Weights of a small GPT-style language model, trained from scratch on English Wikipedia: width 96.
Each number is 128 + 32 x the weight over the matrix's rms, rounded and kept within 0 to 255. Layers, rows and columns count from 0. Numbers have three digits each.

# k: layer 3 attention key, 96x96, rms 0.131, rows 40-76, columns 0-95
# q: layer 3 attention query, 96x96, rms 0.123, rows 41-77, columns 0-95
# v: layer 3 attention value, 96x96, rms 0.128, rows 32-63, columns 0-95
# o: layer 3 attention output (transposed), 96x96, rms 0.115, rows 32-63, columns 0-95
k40:113103151111138116127096164145106147122138122103129128107141164135087118117140127151124085123124124156116099126135089152103129139118107100147109109150128146094188104135112128137128144130092115110122133125158138115148148098127131147092134088114135134139133129093118115120173161176105132120
q41:101090092154129081124092145116063105101118131085136162075119133129134162190120131165087165137145080154118123119128125113138129157129159105110151176118134140097130147130111159120128178124108171063126108166143101151192135090055101109165130136134136127115145147154128139123120091126090122104
k41:151152102138157139158162130175054148105138166145062127133129121128112105111132192131084148160098143138099166157174190101195127161158090210080137087098088125130110134098114142118142074161143068144129082116072144146078072057138155217165077119122099151152096101107198072168087223062106198202
q42:115116114127126056151123105152130165155112193152114094123150133160169177106146103098044133127145119191142082153134153110091087140182083096118133050159125106118137174149089147146133113158112106111150089207157104157169132066139143158107184112120115098154126106159149102090117087126080113111
k42:103179111138138135134098139102102134156103083107131177090149119147105097096168148086152118116105094131110144128108165114089145151215132132108130128107105132154122108148131128123113171094099159147156117091136089107107116134174110161126091149182107139178091142160188174123123170107074087137
q43:162126150140111158089142108137076100085163140094152131129150118131172196127141126080118149125112135100229086132102122084106140108141116099121210155120125155165139134105089094125107101120107130117133036123154077143072165128096103079123185134122103136207159141174170111079090107121164076139
k43:128110113137142169108072125189148123140067135109126127169110075104096094108176126107101135133116118140093168133128092153122075140157159137166089128109112155126140086155106146116141132076136124149088112000176059138173138144165160186108148069153126095146115174162104122090134150113143174134
q44:106128093123132136133110135164171146097143122121147151115113133137108141123162116122135127119124123149140131129118123096158136114115159123130133101133115145129099111137161130140152145135116126090199094097063152127118111108137128127104118102124107129141136140158124114162134131141134135148
k44:176189050178187083223163107059012173078095135191054187098187171144175232084138157132172222122122165053144208141180198058164172221190116255151149162018097027136084255099095159062079039182227066151195109239172169153076099120076058122194096169068027072054043033057152067106108199152176160040
q45:150201081138176083156147120182081208090154115121087152117163139123111119069125140146133160106042116151125178158148156145168160164144080194144150136098110050125108185109085147090076096180160129128140087173105122183114090109129106201132155188060091090074070067113105097142091205130097117100
k45:128126102124113146122156147124116117125132118147096146114100137132166164107110133109103149103163136099158120152139160129132134132153140139118114143111129106115137132129142136118097106117138146126148129152128140125116149137143133120109133132113107106132126116105160143140103133138146129123
q46:079174119130141094154101148183102133134096137168103131128168122139182092125131177131123106164129099101087116070185146124151143134143147088114154095138188148099132141097118140139162112169141124107126201180179159129118157078106114111112063134124099135102143103151159104147098165143182147117
k46:100106181130098145172130143095181121199148130086156133122081134130054060130146138135177122115110105161144118146085108116113069110116086079141147134183135120100118115148163081132129097119126116142145138141083094089125117137121135133127185065152166126152112183136100204141149119124158119178
q47:164088169140158148148125105093101148134146123150159075116146143089036106110108082029126164119125133101182097100180130147151110162163137111179155173077106147113124121124121128138141156111123124145152165105166099111124143133186142132076138119099159109071117142134110165107131143133141157161
k47:129150159088150136116098156160116069164165108128141122124074101130170162138125132147136115171141146199150110137114120155135122108126125159124129143135118131122172126123138145114148094087148197107133087123108124130099124163106095164142086158146123097095127144151100112138104114143071112139
q48:145141096161143121159123108131116156107156127142137136102102135102108151100130118137160150128084132147125138154111151130135118137150142133134099116125098108102125124115124114114114143158129149150158126118116123132131119115135129142112129147127100109115107124124125123159119157168124141140
k48:000000255029000196105052193111255017229130181093255049103068109149087106171141122047075000144172142146129032048030003176011099000031206000116144000255223255152183000191192069220135226000000235092023230019141034068210244188124241066013184026171255234129255255163102160057194076156081100192
q49:057000213067021226082122206064255026232095157020230070178079104184108150175134057138059011184255159109142039061060028161036084021022212057154091127248175255172190038191198081251207138027006130107080172054151074070175225190103147000111126018199240143197255255159115174051234000087119119164
k49:138142114136133119123151141146116161121113129141116124140118116122139120125119128147135133131136139117119120125148150114129133146140117122141104137107116101125098115137140143140133119140134119114119133140110138132111122102121130129141112147121128131118122123141119143130107110125123134117
q50:084181112154110073078120098195119150125101185147123125087164145114071113124137125097129112135113127159119129136159093088165122114159108111155155156116147162196139134171139154056146110114121095075168124058068148132048079091095141181154150135145107158081113110150146077146169144092189159152
k50:094020172135093161156107132133165083189200087044160142157107121120149135131181152073084110136112168108132095086092098193113071099133101127137152078167162154068174097124136152119113125112082193161124140114138076129207229130079155082078114125142182170081141175141074199088188130217138127110
q51:143096151085126206045147156181127131173110122127160146161107055104111235124124116070108091102127167078106129104123079059147152092099133086147050074143164139104149121106121178217130112169117106091087150091123162160136147113094075144088149092121173172140160136102121078189188114172116153103
k51:140172116163136085151151110148100171120135113138089151130128138149108130091119149090148195135139113162157147121108155174135147116157130159139172141092127099087108133090086137076116099118146117147125144165087163168128138099121097106145124115109045093139108106127120104112106133128145119118
q52:144129138064158153120124112112135080118091150070151145142136114120174122122104105152160109136149146033152116193126143117133111123126080150161047106168054180082136098110155113124136104094113129100113152143135137140165110188168115146127100141123082115177130113183164089143143129149120123180
k52:151099110158153108114123127125134131143163133145119134069185159115086119084115119130105136065135144137138090109131118119179160163161123143139087141099188103133115190155107091089167109118130114132097081101150168141110183153200144164114115156149103094180159147112123147095194155125169147085
q53:092163113165154166167095149149075123139145160176153119113087144097170164059103177098135115133110130155175176092161112158116138136073135138158159083133157131114096120144071099139089103066120109084174102123122116139151141130136179091153158104137110098132132134141107189163171115121198100179
k53:104133142072117122161152121100178117125110134104122186168177051131093173179143092080121142111152123051138085131148112146144122143135081115132132140157140160137154155120138116116090139104147139097105137067132154145131160121107123107168135039128135190160096164177162144079132136092154143131
q54:081156077102180153155091083066105144135130061157083135081145151123122112091128105178113172167118132170029182131153157155182173182123146128125133117096078111128126213107125136078128143105147039136089110155107165120079137118097122202132143137102111126159128078148054135178114120106163192122
k54:101109192109059161128121186130159115131154152103161096125115125085090159181111122082145068127106147132121074109104104171095089074102109080122123109158175169103126079169163118174157128103108164140107157070126128124167150160136151122091124100109211139101159175123127177101182081154092091135
q55:132138182097108146147101172151126062135132143129110091089112081123096139168105093107081147144135152144206137084098134134137092099160145131157177098081147105205137050084153098116106133127143146054137132097117209114153114172123081175133139106163133142144148128117110102062137138103156138149
k55:116110160166124158055158060135115139126158106157136132142137151131193144118170115106135090125125119173120125152143135171137089075118100136158081090139125164106125143139087096111125135092123115168127086107152113137117137149118150094096121116068060131094115110155135143120177124115107174107
q56:142215080195159101161078120154074142075099128158119134180102111113135182126122146081107123123063131199150119151198187132166101216109177159168128111070154051150078182112061158068054093146162122102162108163104159161123121087182099126176148139093136048134088108120145125100106108108155095117
k56:091124179090096120133117142138181091115142128099150097121102103104115091145150084106135096160146138138127114119109055151118088063131108086142123077179166172128159068204160102127125167098087171128107155093146083121138187132143161129090153099117158211129158183139138160101162143128121117140
q57:147135105136142098115084148093109163137093140103065139177174165096167128127134155160082151143100110137064153146148149108124140199143111125050135210098167072124080147071104125108126084143200092109230121179128059169182126102129097101169050155087132082144129091084201132133087163056132076080
k57:089086190100106153144143122151230127137156125118149057100056119100091098157157102122144079114140112116151086104059088139116105108095157029131118086158118182135159049153146139172127156056072111119097157082136105081109151148141167158137153141128173241133161177136105171137171104128121163184
q58:126093183143148147073128125198134075107156121106089140149130187182140087126087059181130103113121144139156111081103109198128128069111154147128139100132092159152128078147076122110136197101129070221127135116212147147009160123133132121129085113107121105115090152103194179062135139104132123110
k58:139134094169131117140168152116099134137116136106140112148116132136114179152131118097107174184123128045116170111147153063144154167117106166193105221102075074103140158136178080138108092124074119122187002130123140153185083177157102138095127099143109097134147091107148077145134094168161133127
q59:128147149083124212150096179089152163078046139125145101105108102207133126095091170168157158152101134077095137111068122165095123081135201124100085106158140115154193074145142088105077125131114112118151162108182163102118194094092155144134117111077147120087135151141127072120167087106108136173
k59:144153083145136073095185121123112164079155138137108204084167144136139107138111130145119156108084140134159150138149207107157119128128132196151148182107133089148086174127089158116131109172130122132153105162174087140062075080099098145132147115109089080146062091093176172131086115182169144118
q60:112176101096180095114117113116103107119183107166125128110131140127150149157159124171067103137142163094088135172097109099111120122123176141122123125125121080117111132103123168105171123113150058133065172124108142163150116115153168154121105149112113126100103094182154124116102105077163217132
k60:152091182136055130116109115103178115154140141115167060136144153157110100151097119124115098150141153173107113115126113167111094127154136096132104102145135152145108105135155120162092170102096190124067121110101146100173144109117135122117182135114169156122174184128179164107156096167081072148
q61:106130134122095174074094147188141106051119147130137070133123116155119108175119088131133148180100118133145079131081095191161135124125137120165147175112077159171143150098139112162140132088104116094076144132132104174147111156122166139125109072170147144087169130147120092031143109139164095139
k61:137143098115130166153143096124069113084162106152098156078147125107121138094141161140132169137113125135125144176183181109181090154141153150153130126078121099136133133089150120093143112157164167150136051143110149145121091126139133163123118185089076083092067123084167119142128171144125142103
q62:108083120111183100122130171142105180094169055165174113135148115218199126153102102147134106196092121077128149099134189162141139159110102140102175150088109126155148154079074169113131116168147063009067070138105138171100137165049176168157102187124054111114054097161061109130115151120164106090
k62:094122187147107157123122150130182088160154134111119117165129151124103096115090118137190096115106157128114103093134072108140082096108157061126163127161142185112155085144175119151121114085067174107098177088150132102212125074171171109123148066135166084164178188114143222117164104168099113146
q63:127114108142133197093112139119109113106173148077087122171081118183143146156149103060115121133104114110115140108106131147125109153107098176142127172100111142069147117093136134207109109130118121158150098075101086119039158217131156092149141100118137150117181164135100185143113132126092136170
k63:143162128106125112117141177090109097111062090144100083109134111097087191069151142131149162113145145122135146090170168163183130151113139121163122123098112114122125135136101109136126123121145131055131130174121172188162142130098175203112107084127098107104108111163093108127100126111171164114
v32:141122116137124162145175121153162151133156108094173156076144089096098109030099156198051101197150094080062150189162101192087131111100122095058103128106171142158061115174136102059137118162162115141092098142122182135157166104214161078145156123146119093067128118169162145082100129154115137196
o32:119139123079143120118180065125159142172182158154118165134132157074090138090142147119162079119050181144141160042161137111090087154081134132138147140164140073116046164188136137093153151158141142176112145071137157179122116129127134140172109121164141095032117088114174099137109116230128109182
v33:070191147051064086146167144013122088094135101149116188093148219091060174134043183039090108149185155066190111145170141135114121160088197170195138118062136114184084179147116121121118102168098135160111142155116147079176096148144023161089174230182134175109127106152137075074128171096127127126
o33:098108117151165101118173146117124167190138137239095062128135093067110109131141077108136219134149092127147107077162076165109056113204135107208226080046106089101070159140156104127139111140102183076112121112137106074082149153150128139070132134133178129255083076103127138102179112160108143086
v34:164142175108136129061180114082139155035084142069136103019176077121255133043176044097127108187134086142156199150151107084091221139188077126190145155160162089193146083076185147101154112119101095096100142161191132159087096126039174150077161076127165108070110149223074165207130152043128188172
o34:141115080158127163157124179069165080146132137127108103158172179012094145192103123255123083104182118134034124151140095149068255075082156146196084104161128093111117082089069121154181156108132089054048091154093120108143181094141162108162140130163141129078162123137157105135183153143135123147
v35:091140094050127202141050134224111190147149139192166091074116196083099099111116057091092109114180124077129128105142126174132131119133106112159141184215112090195135160145140027091119146164129091177068118167109126097129147165117111175095132135144126119172104155056051116120108120127094193115
o35:079097144114139081093105182135147130127181146176153118144178141123111060198068138250148075173131101108141105073105055155111097228137176120127141198184132077103101137127159146100112057089113169099105116184149102123137107130134134144135130083101109142160176104137142132052079073079117149108
v36:111165100174217090114213151090138134135030123126155160148108030168126163146190136117187112094130095118128061158091164097166149095211197127102080151142088127197183095146107141167163173119092145063146089124119048147089145090192072108109124096169145162117149109103104173173106086134125078129
o36:144087119157046134204168157199158115091128159089100171111134058122145156151183112133090122216087188114144097155148141134241101095106118142120112026106085134096140105125086071140072179106139147072100118144097125119149101183097119111202158116183055153051147172223084121167136167094130103093
v37:108144071072041088152136116064151146097120125176136121137081068019216212127129162115219112112219116204150172178220126060127135097210122131053158135141125121147185108180047212135061132097137058149025155121149097120097151185057104083105120096086191139147148140191113189144097245135093144164
o37:146122119154115139151169117158142080138089073134063174116134161027168097157161157154098141157107134142176143196111102167079156091181061088159084147095115151123089081242136099119141255083228059144091000184109188144111085113132173111131078101134107108114106139177188095046153130057126128124
v38:096160164080121154204042218184147142137212133083077174130152078252103126141135055111139121185091122120121116138167137108081148149116134078153129164130166085107165082220121177148184106091171172126053134128114194092143115075152124048092047188149124174121144119091206173139134113194073085097
o38:135134159122090119164136105083231162025171180145099129042117119075195114162121148136153107198149224123088137172070070128059041114137103099045129116166122137146099150136167157086095130156102111192127100151148151119129115182156116081059133106168175154136159103053139130212123071135132180137
v39:046143073138104099140191206153143095158147116133138139202065137139129120210129130099228130090185102126148022063143162208109160130166062189126138095093150112160130122101255160127178168109076131139106115119184062205088119175187119139145103113087127119100079177047087075165146137029164137109
o39:163193160154182124106032224171119087074133071075152154119128118197163118147176109143139200095137106097155160150109080119174129150105191154124086000124154136128078104096214079110111091179107143154108175121078158096115113183128167137126133120116109100137172138245114170052156135129085128121
v40:031040122126156128171130176171131222151101080163192152111193165096165078157008116131221114206142091057109099208165139174159136088140109113124157142158083138156084109100149050177071149073133137191155130110082121187075134154128041176173180211138168149074118080103023091090108071183091087111
o40:080073011085181112156031155139166186130142191136062093099137107097104082110123135171123120117050158093255156076112068175215100129136200101109209066102110109146201199150122144215095063072123128200091126152144094140165156135102134149160162155078167140056103162159210164108111130059144127149
v41:180137109121147146074135065129102104138129230232138167078080122141128117162149148136134096131195081147177155063114080080129018091125087099162037155132167146155162184089173121138179135141181104098087181171146179067088190135062133086086086140151155159136118181153125192125124104125113180106
o41:169128146120132145120172076193073090197166137174131073151122159147162129141098122225117070190149161151065128072168100085132144170143086157058074140085095140109120033148111086028101138100228109106161219173140127131126116166154102074110124129145147118182149085137108126112115085064123123144
v42:071155149114101178153109111092094174158193047125121124157115099128146170215152128125149093057142032184177113074056191090208188093211151078066116151080074145084136098178144166082116200169118150136094127155080083094133067141176124111201197073186147090178112141069092124164142116148116129123
o42:135081121104121142181140182172132106061123102076133219063117098183193153126085178061159108140065171131180147124147085171174162121169108140064111143117110139124140136068178113064131147067142092093094078128125115084121143144111104140102081085211054168156116101209174122073106095218163166145
v43:083083156130154106227186161191113103194067161046142139144118052209129208161154158158138106247152169096092146135033167138107151148162122078166146138087122137165189131105096066156144101040148137051131065062137108085132055113101148150066167167095123132135112127117081206104090114120135138163
o43:097098094103125177168103135089147089074201088179168170098172088126110180193158103152122082103081188188147174168132135118174148110107091089145111079098118210111153163119074080167083086183123135139042123143129146202101168141108128123154022127178163126176120091115083087255074071063132190109
v44:157076115105093101096138108197123150198121118046105124166040083194151148142071130151155125154059127122053172111128166175102084112067083123085178114166076150142161110047141211190130106181165170174154109146026157093129112087079192167076132102112119162175110108122094092104109114205152132046
o44:163142111115051145117081092097110167139091126094185135087117103226056090044105190139138027103101165165127082197069150105126157115131125102182081106131175206134156124153115100169130155149119068250162162209122152125132077108102119125095143119112125126189142143088192088171059126127128108082
v45:169134062133174160148054116147108139148129133122093207110105114116116165050063076058131104098114059092094152071135163078142145134130197102193190134094158119185114153198174170138195213105041068174128155111158114151100193141112142050019182209166146148055129107090016114051115193068119095153
o45:138189097177158157043134175089121153079095184065194128176051153066117148167106088255096198189065118178151115048153049061152081141141075142132217084122109139172122070157129182165047224092069114066121113178133191101122093100152086052048089186149068111145139122172106178143153148185066152135
v46:107076091195149108107137154086120177115080140156115154057127137104201138051194142160092167068117171159190114049156153199098138090185099147121111079156153152159075105093149030092090134133094094166181109125116108117062089188117113170194099070255163146076120109107183139220131103100150151122
o46:173055079100099121098163130103082135065163098121163079132162162169079108097132127162111167115204151125126130093155130179130178078071132175159112136159073150091167162145123066072156064048098120134132166035114099061116109132152110112218178084096150196042104188255118134098185166110150092115
v47:099145174148189159147126102134132129174088117152113119071165127110057122172104157162147125136106162165127189158089168141193138120134103085133119153161122141127090120180099080148073050079124093139131105137129168107037138119124161150156209136064156111148141095042159113180083048117125151127
o47:174147108099080152168147136050121119110112136146121110074081070170144126127117117133119128133024147134211127150173120151140179134107106134104138191129144131154193221080058137127130085129171193098106142124166104187163164132157127122199101144122124150085136120067119172110111105085158138113
v48:109182166132138131041069196096093093138148103103073072110069131161132164036162151163113157069125144136147125112132136118146233142138115164162111200161086137061155063091111166096196064161100138129108129154103102142097138091087119110071112079139078133085097132074137063143190137235161128077
o48:133152165114088142095187126106176159080135147057143117129119095135093080117147136110139163177210091097018057127106112206139194117086149169194038152162136132090153146086156166119116078121128112161116103192061153134120116171163189105075182156156143111147065146103096169123134111150083115040
v49:117133172066124186091093098085125215156132000057154080112175127110088122157076224129161066149105154179212174062168107167136217139115107157161200177162054104154095142105116157159102134107095141176106095140099128104101089140078141105085165079131139102076079159162125131188114173053241199154
o49:118093091125155138137154183128172183051101112118185088112097119130145129159100057157106064142077127122111146164161125153099255158072154148205161127146137134128091161138158088200203108093130092107049071138147045094132154130150176110126101146030156137224112149089190094044112125177123167113
v50:148081102122147105113170096126140152147075186110148086156106153108118147117186127107101118078050114158133136128128154073106131124123104105065182126117060158235100163070097143193136141094173105142127109116097148149065084200135147152042177104143124164078181184086111136156074163132143036172
o50:159152114176158158132091139128101125135111145144107127120072116156000124114143091113123070142042140194113112193153162044101164104169101165162137138159126171107151128143125102196118170113168122095196085129120095115140120149198099161111085078120111103110167150245116153150080160080141132155
v51:186150167120140142113026119107104097071146209174000233087090184099137142036199134164133074127140132154083110079079213066116099180192066170149150125166209096070091107129177177186080110089144164055124125072106151028157090150068090095183134135118101132186107138059182170121180123128113155148
o51:123142164112068120112197129060117064046162138167110126117097188192173084148071219051135213077214110173142161121112069128040200109125167121069122194055148115127137039089070168154104124092133162125175145195116066115128108118188134021112080149044152144151058134141072108200172091141069119112
v52:154079123125053133109145164066108120122162095061077201150090130121082202180101179109133184168097183014112131149162175212142105188073184139132184145110118152125158158099096176152106137120083159060110176123036188119173113064105144036115093145155130147114121177104145095079079124153192249106
o52:131106177158125136109138156185106134109091066114203045107119123148142145087174170107140166106114141154148103102123155155027059110108129163184124073102099212123112170255054105142166121150075130193142120157110113128149154170067150121045086103088114150234099146044151146181113138184112130080
v53:120108143151141150111066175170117141029192145144128165089082185059088176115099170104130190097091173162170146174094130153133123081210150132094218197127092138090081134166083204130122138133117153178106154150122152085160179191110099105155057141119142111143155094071133136093094146124167084072
o53:120149163134075129104102141137197180105146145112150096117096135165146166063115121072116223124076112176126071087110132149076096071188130133138156253103116095125121105168121146135084129123092127134169085156158122146146121154114144096144153173126128160093124153114148102063135128103098167096
v54:139151138177147220171044093200090085119150234178127152176080143128088179094129086122091102098026082106188144125138097176113146117161090144162199153160107083127147122068196098126113151053193124157167072161112143184154086099116141128119155107186129073175163124120123078090132179184139108115
o54:140149130118164177069077096102186141090158120089163130193150148168093070098039108144155077115144037069098142120148080030093122122181179089085138174100164106110177106130192136174127036134170164126215078196145089114154135073169163119146126135132104167093118144165107090171129099175125148100
v55:165166150198183150156131087139098102148000095124132241124192165154105073190104180154078143107155211132065193086114200061112216051110147152129184112141138154114100152194092049125075133045092097071048228123133234068072074174121169117080187174180132167095121103112130178117164051130055158137
o55:164127087127112129149181154000015078071138107138056068143133148187136146171143090150140166127000153130157155099193113236157141106147121143123193177157103185168150126193116112136134127036166136019101162128150207103148195142131093108111093156090188170125093187035026185175114146105128180147
v56:092143156185142177119150161094150122098125071096155146088191101076167159103158115082095150110101211125152072163086077109231123151186253148092093182148094119112079125107061089109170098095134099143109113151135136119144199115128124204102059090063115139137079162126111147034114186190107131046
o56:106117194116152054124134092178146180153231195200127103147126116098146160149170158065112147132119125121058075119177136140198123124101146139196130155130162181121151130185105143091078061078044152089130030148113091200174134103113179137161150178198080099063119142039119113066164129090148106104
v57:205098136114121145075181133159136131164059146122140102116190141128172140103110147195187193139151144124038116129221119130125067129112204085159187117210097167112172133073044142142178109137147080170086099103112126160105141137052152109106155136120094140054166093132154096110109057135204088074
o57:156126052142132108078167112142137123155084189065108099122117101093052185069128108168135060095187119182113160157146138178126074169083100184158083130169117150115153165213105150140106163078118080150122167145113135175132119131128184138170203144068100116136132152075171177177077151034071123111
v58:140174133095069103059066087062173117250125126143077155126208079217149147185073103129196087140174000119059195166116107184123112138110176111077145110142145157044100122108175155054166085167118099094080222115171133089123113084184168124158171131134129117114067124145113135137136121104090227116
o58:123143093081171124144188136079085097184128143085150181092138169124154094128095201118124106134095130146176197094141100158098182139126093114072076014136118104154115145141124112074134175117140109171151161142236148121143146104099109125144115096202097068141147093013175176086094132194146183185
v59:155096137127180095143143066192125143142121105151160077182003188128106084127208171186062120107147235136180159037088132158106113107138191105093137172130126127142097158100142117131139143165150062162039130132091093133136153125167183140081032135215162169014115167126132208120104108158249083055
o59:161121165128140126111121139161109244109134183120223102155103147200088131118167103113103048112083196196011105084144194145152129132076070148110182214191111143161090113215168077047156102158134128141107169149119137076127117160154112117163061164146117163182135131201027155085076127043148126112
v60:094177114124168222158101093146142155097171139132130146089145097170070199121122029147151116150115120094159113078091142158077150156128115052212093104092129096065208099136119098090187095122111170139182089081173125255159140120141097070153121135153085129099185092156150155156133153151090074084
o60:127131132117126187081102104156153191066164190093170157151157087052163139166118113167150147158226123148086133129117093139121021097138114121061145087133132130116149133038175110089130071210137144072055126095133119109151101124152144127102154206123130169076119120141166144224111130155163162104
v61:127213136179121133077149136138163079138127181121134073060134128206095126192089080112054111074104179094103182228097146131199105132104117129102067123095167125154067148137145181089215141091099151150150117221235151106132195077050147194121143145102122100112127146156050177134099185055100122107
o61:130189196192078146093075143093113097235143146132123171131099130105108146197143076117143186173032126150113116104176130045173193091148135178131117135123149083141128146102087086061145115208105105100171170135146135180160116085175124167094156108186080132114149086036113103076160178153149141098
v62:040134179108152132151111083126117144083097126166110105234106153075185158163189155143115054115181172169189073150121079148153088141158233144152086183107090105119167211117143176179096081078162157084105118139156099078068110077140053197102107091120136138151155137163145148080115105136159104171
o62:165065154116115135168141141177177144126123128200094126108144091114162096183121127052142071167181160100065145117159084096161138148120148113131206141031147121114190108146125122145104117141210157088121066098115082175088159131053138083160103118152107116223144120165072106106139134023134164132
v63:153100131168061078071173079062154113124075127111125123137136171150058099103086099169064143083125140123169144127114110132054193181053166134086118166057105118139122138184187081069071091151135162117164070102125161142114109063187087193069215147190135186124166153187207159216070133070148106188
o63:137149160185158202141163128101130149174120052166171053105212141092018121100161104070106099132121165123165166150142155116106112086116095164173205080190107097129112130050094124137211109210189177049116072000156139074166138126221076137106125058161114097178134146136070126149129169174149122134
q64:197130062184172169111139064135082150160114128155093187135141114086134207096130134173083183181130153103176183108179152133196132179165118186209133196067050083092126181082112102074098057158180085130145066140159169179106118143139091113187118153144062041084062068147153107168097177122184095055
k64:172154109178115182143125124093082104126111135133097130116118150141127113123077106127094132138123144080159145131139122121161132126157138172169141168089155113141102143094124119136112118168144132120133128148176133152116100127100089119141146109136106063134100079117128100132127131142107105109
q65:132124145093086150114148144122138099143121149105129094157122130104106128119149104131135100148152133160132089099094115144130095102118148113147128103165137151144135081153117120144111141099091171078148174083131102125107151147132120117116170101130140172137178186141132155092159117089105114127
k65:164125066153181082136174039142069187123083094167096165075152126135151119102118165165162174144100122083118180140151159109152169190155127184144148182099101057121119197065118156078117098143189076146131121151152165179103082083134108147157133160122062080108078046112123081151063147125161145088
q66:123107165132133173078158136126153082148129141077132119149138147143094177157135119130135100133098095117100119158150107129156114081093079153128107126146114149080137115148153152131123154121145139107091130121109096128118148132123123143105169107147165110147146134111105137108123121165130133178
k66:122146089126153084097116171164094158125134125125119136184145138120149113134113129167132151106136098159116144159145163104160133171130100162118127108082142092128101174171118148117114106169138079141132081184102135163127081129132107122120102145146105104155101106125113161140141133088149116089
q67:095123142104070150087144135095149140143138115108131091072116121150086108121175138143133082109135117117067126120138086161131106101092107088119110108158206151117172104163137116136132170105112151138129140155181147107113117183129132172071118138106167184141175158140104161061140086138098119159
k67:105096170103097139142102181117158115115154133103148103162125121176086132120149116116139113098152107115133086152114104137104142119119146076138096145138136153096134094161175111140153145058108141137142124141083095116166132143135127122087167065153182157118147191101117155116159123106102125147
q68:123153115181177083127096116074114160063127138119101182108130109133150116135118162160152157147075148093185134112136169129132169161179156158172135113120109096134092128083124120113107103165128116118161117133143152124136090141124132109158083167177060143091066107139121092157119183127109132072
k68:139129106165141185136170108068090090152098128142076159131131149118148131121108147098141157111169126130160121136135154092140125121204108161118128185092113095155123177093109122102142107152166137114150118125118142151112118113135116149145155144159089070117124107131118105138096136125151143137
q69:140159098135131149121112122154124135138131137141138153144163078088124178122165151178121165115105131096147143131172115143132138155109093136136131093096130090118125139126120124105120092126143148126140078125132127134139095177141126131141113145164097112097102089087127085120123149134121121111
k69:156156076146175123131162135116078134111155119159090136128144165117113089134131131129123132115117113158147149162130161086166151155157132172146108158062120095146121189145108144101136087153164085146126097172144122167079116095112102173146144127105084081133079079119129124144103153097138120157
q70:133130136145125146098128131068140157103067151122107113085127097153109138132096115111142108122106095173154099114087139109097112095186150151114167117163127162125093081082140125146123151121126189114154186091129102085130165157128103099130125165174122181113130159137142110138129143142112152114
k70:139113169118099165098130121142133081153118121113143132151117082128123118101136129146116116172151097114176122141132116136133138110100162113128123154142121138142151114149164104137116134090122152120103137144113102137110147087124136125121137073158145144107159159132119125104116102156148136127
q71:107128153164141102135123125104108150077137175164115138107154107124113109129129166084125154132117104116172159114119119116159146109196199155102147119107119096132092106058134119123136113162157121109141108143129198163181122126171101137155092135148113091104116130150136103150141147142136090155
k71:189153100170124115103154125143080127128127125138065097149151179162165124112144110163127150118120069128127142161174175104157134143161125148117093154060075089154107146113118158115096088119191085099142106209146157155116116083152126143134125189129074128122106087123155112147083125102103157113
q72:115133086119151049175166131163126148143142108136099163101109164062182153112141107118107158148170135129122150107155152115172119210150143135112128188140071105153140140092142126103142119147123074140103108121091189116091126136073135141155126119150106110098120080121109090168130149136103159043
k72:127155123125134120150133151119103127093164097149139187154135135145105122150123114118111128135090165119105100162144145128129121144164109142118101118093117093110145150151103113117134110147129103100130090157104133125137121134184133137136140093132110115113109098147198113123116151105108122131
q73:124105130126121082113135096166138113169142096126144113161114147123135137161163128144146097115127066125082140142119128173118113127096108105143087129133132146106135115154094124089126176149136126113124214172123151145109167115079117120102156121147160084194122140129137154086119107076141149167
k73:139083159069121113118110146123160148171121133116203134124105104115113117128139124141104105114151129173120098127072113112035102070118140090070133074179131185171162116165140164164132152097084130127082110081073143084170144137160180119147115115119201183162172205116121173143143105149144153138
q74:153157106106089164136132184164137106098176120118093130131153096103137108163137104185104142124154118129156116145154132131175103153150082165217054145104117120140151147102090134112150084121126132100129126170125154168137145100108155135107137142110146132122132102113174103114155105078120115122
k74:156143123151132146123155158113115094116120136123137146119120121079114145122129094091133145151122145124157150127120144158132141140116168153129143110126108127112104145149104126142093108130129194197130144097181101130138103187088119116119125132117080098136102135127131125138131138151111136097
q75:155079133120130152131156118131146165161105121122163153096133157155128172131110094203144120142093106099110160103114095086142162107104091107125099152110145129148145129162118134146153121138141120117066107161133121115103111148135096125134172141129128147139139110098137152106135117094176116138
k75:115069151101125161160132128131167146113200143100136108103125064189087113121125171082152099116137154112103089168087116164100125094111157106129148117163152164165132088113134105134149153159122152138145126130146105130147083067144166110125096121126168105138148172098095151122127127134161115122
q76:154169102125159081209086101135073107147115120177094135136154135098190134127110123188118169158138098154107152109159154108156156229178095171133129106085079109142145163093105141042105079173176129096079115158125154159107138146128129167167080149126068079117074116109119086136112210054120116101
k76:141136103168139118115142117151125127105117136145135141139141135124126154146155108115124130104106127120146139132161150141155137115142141105129131165105141116116119148137094125107132140135142129117149126121108135126126105144128133124139179105116108120163121110124164142135119122130136106119
q77:114150128155129135135141136113126094156129093180157116139116142127135121152119109117122120110161121139098140140137114101135081131136154113184092073098125141113132130092091121099096126131156117069181150119146122153133103134123107119125128114128125136157136109133101115105124113095147112131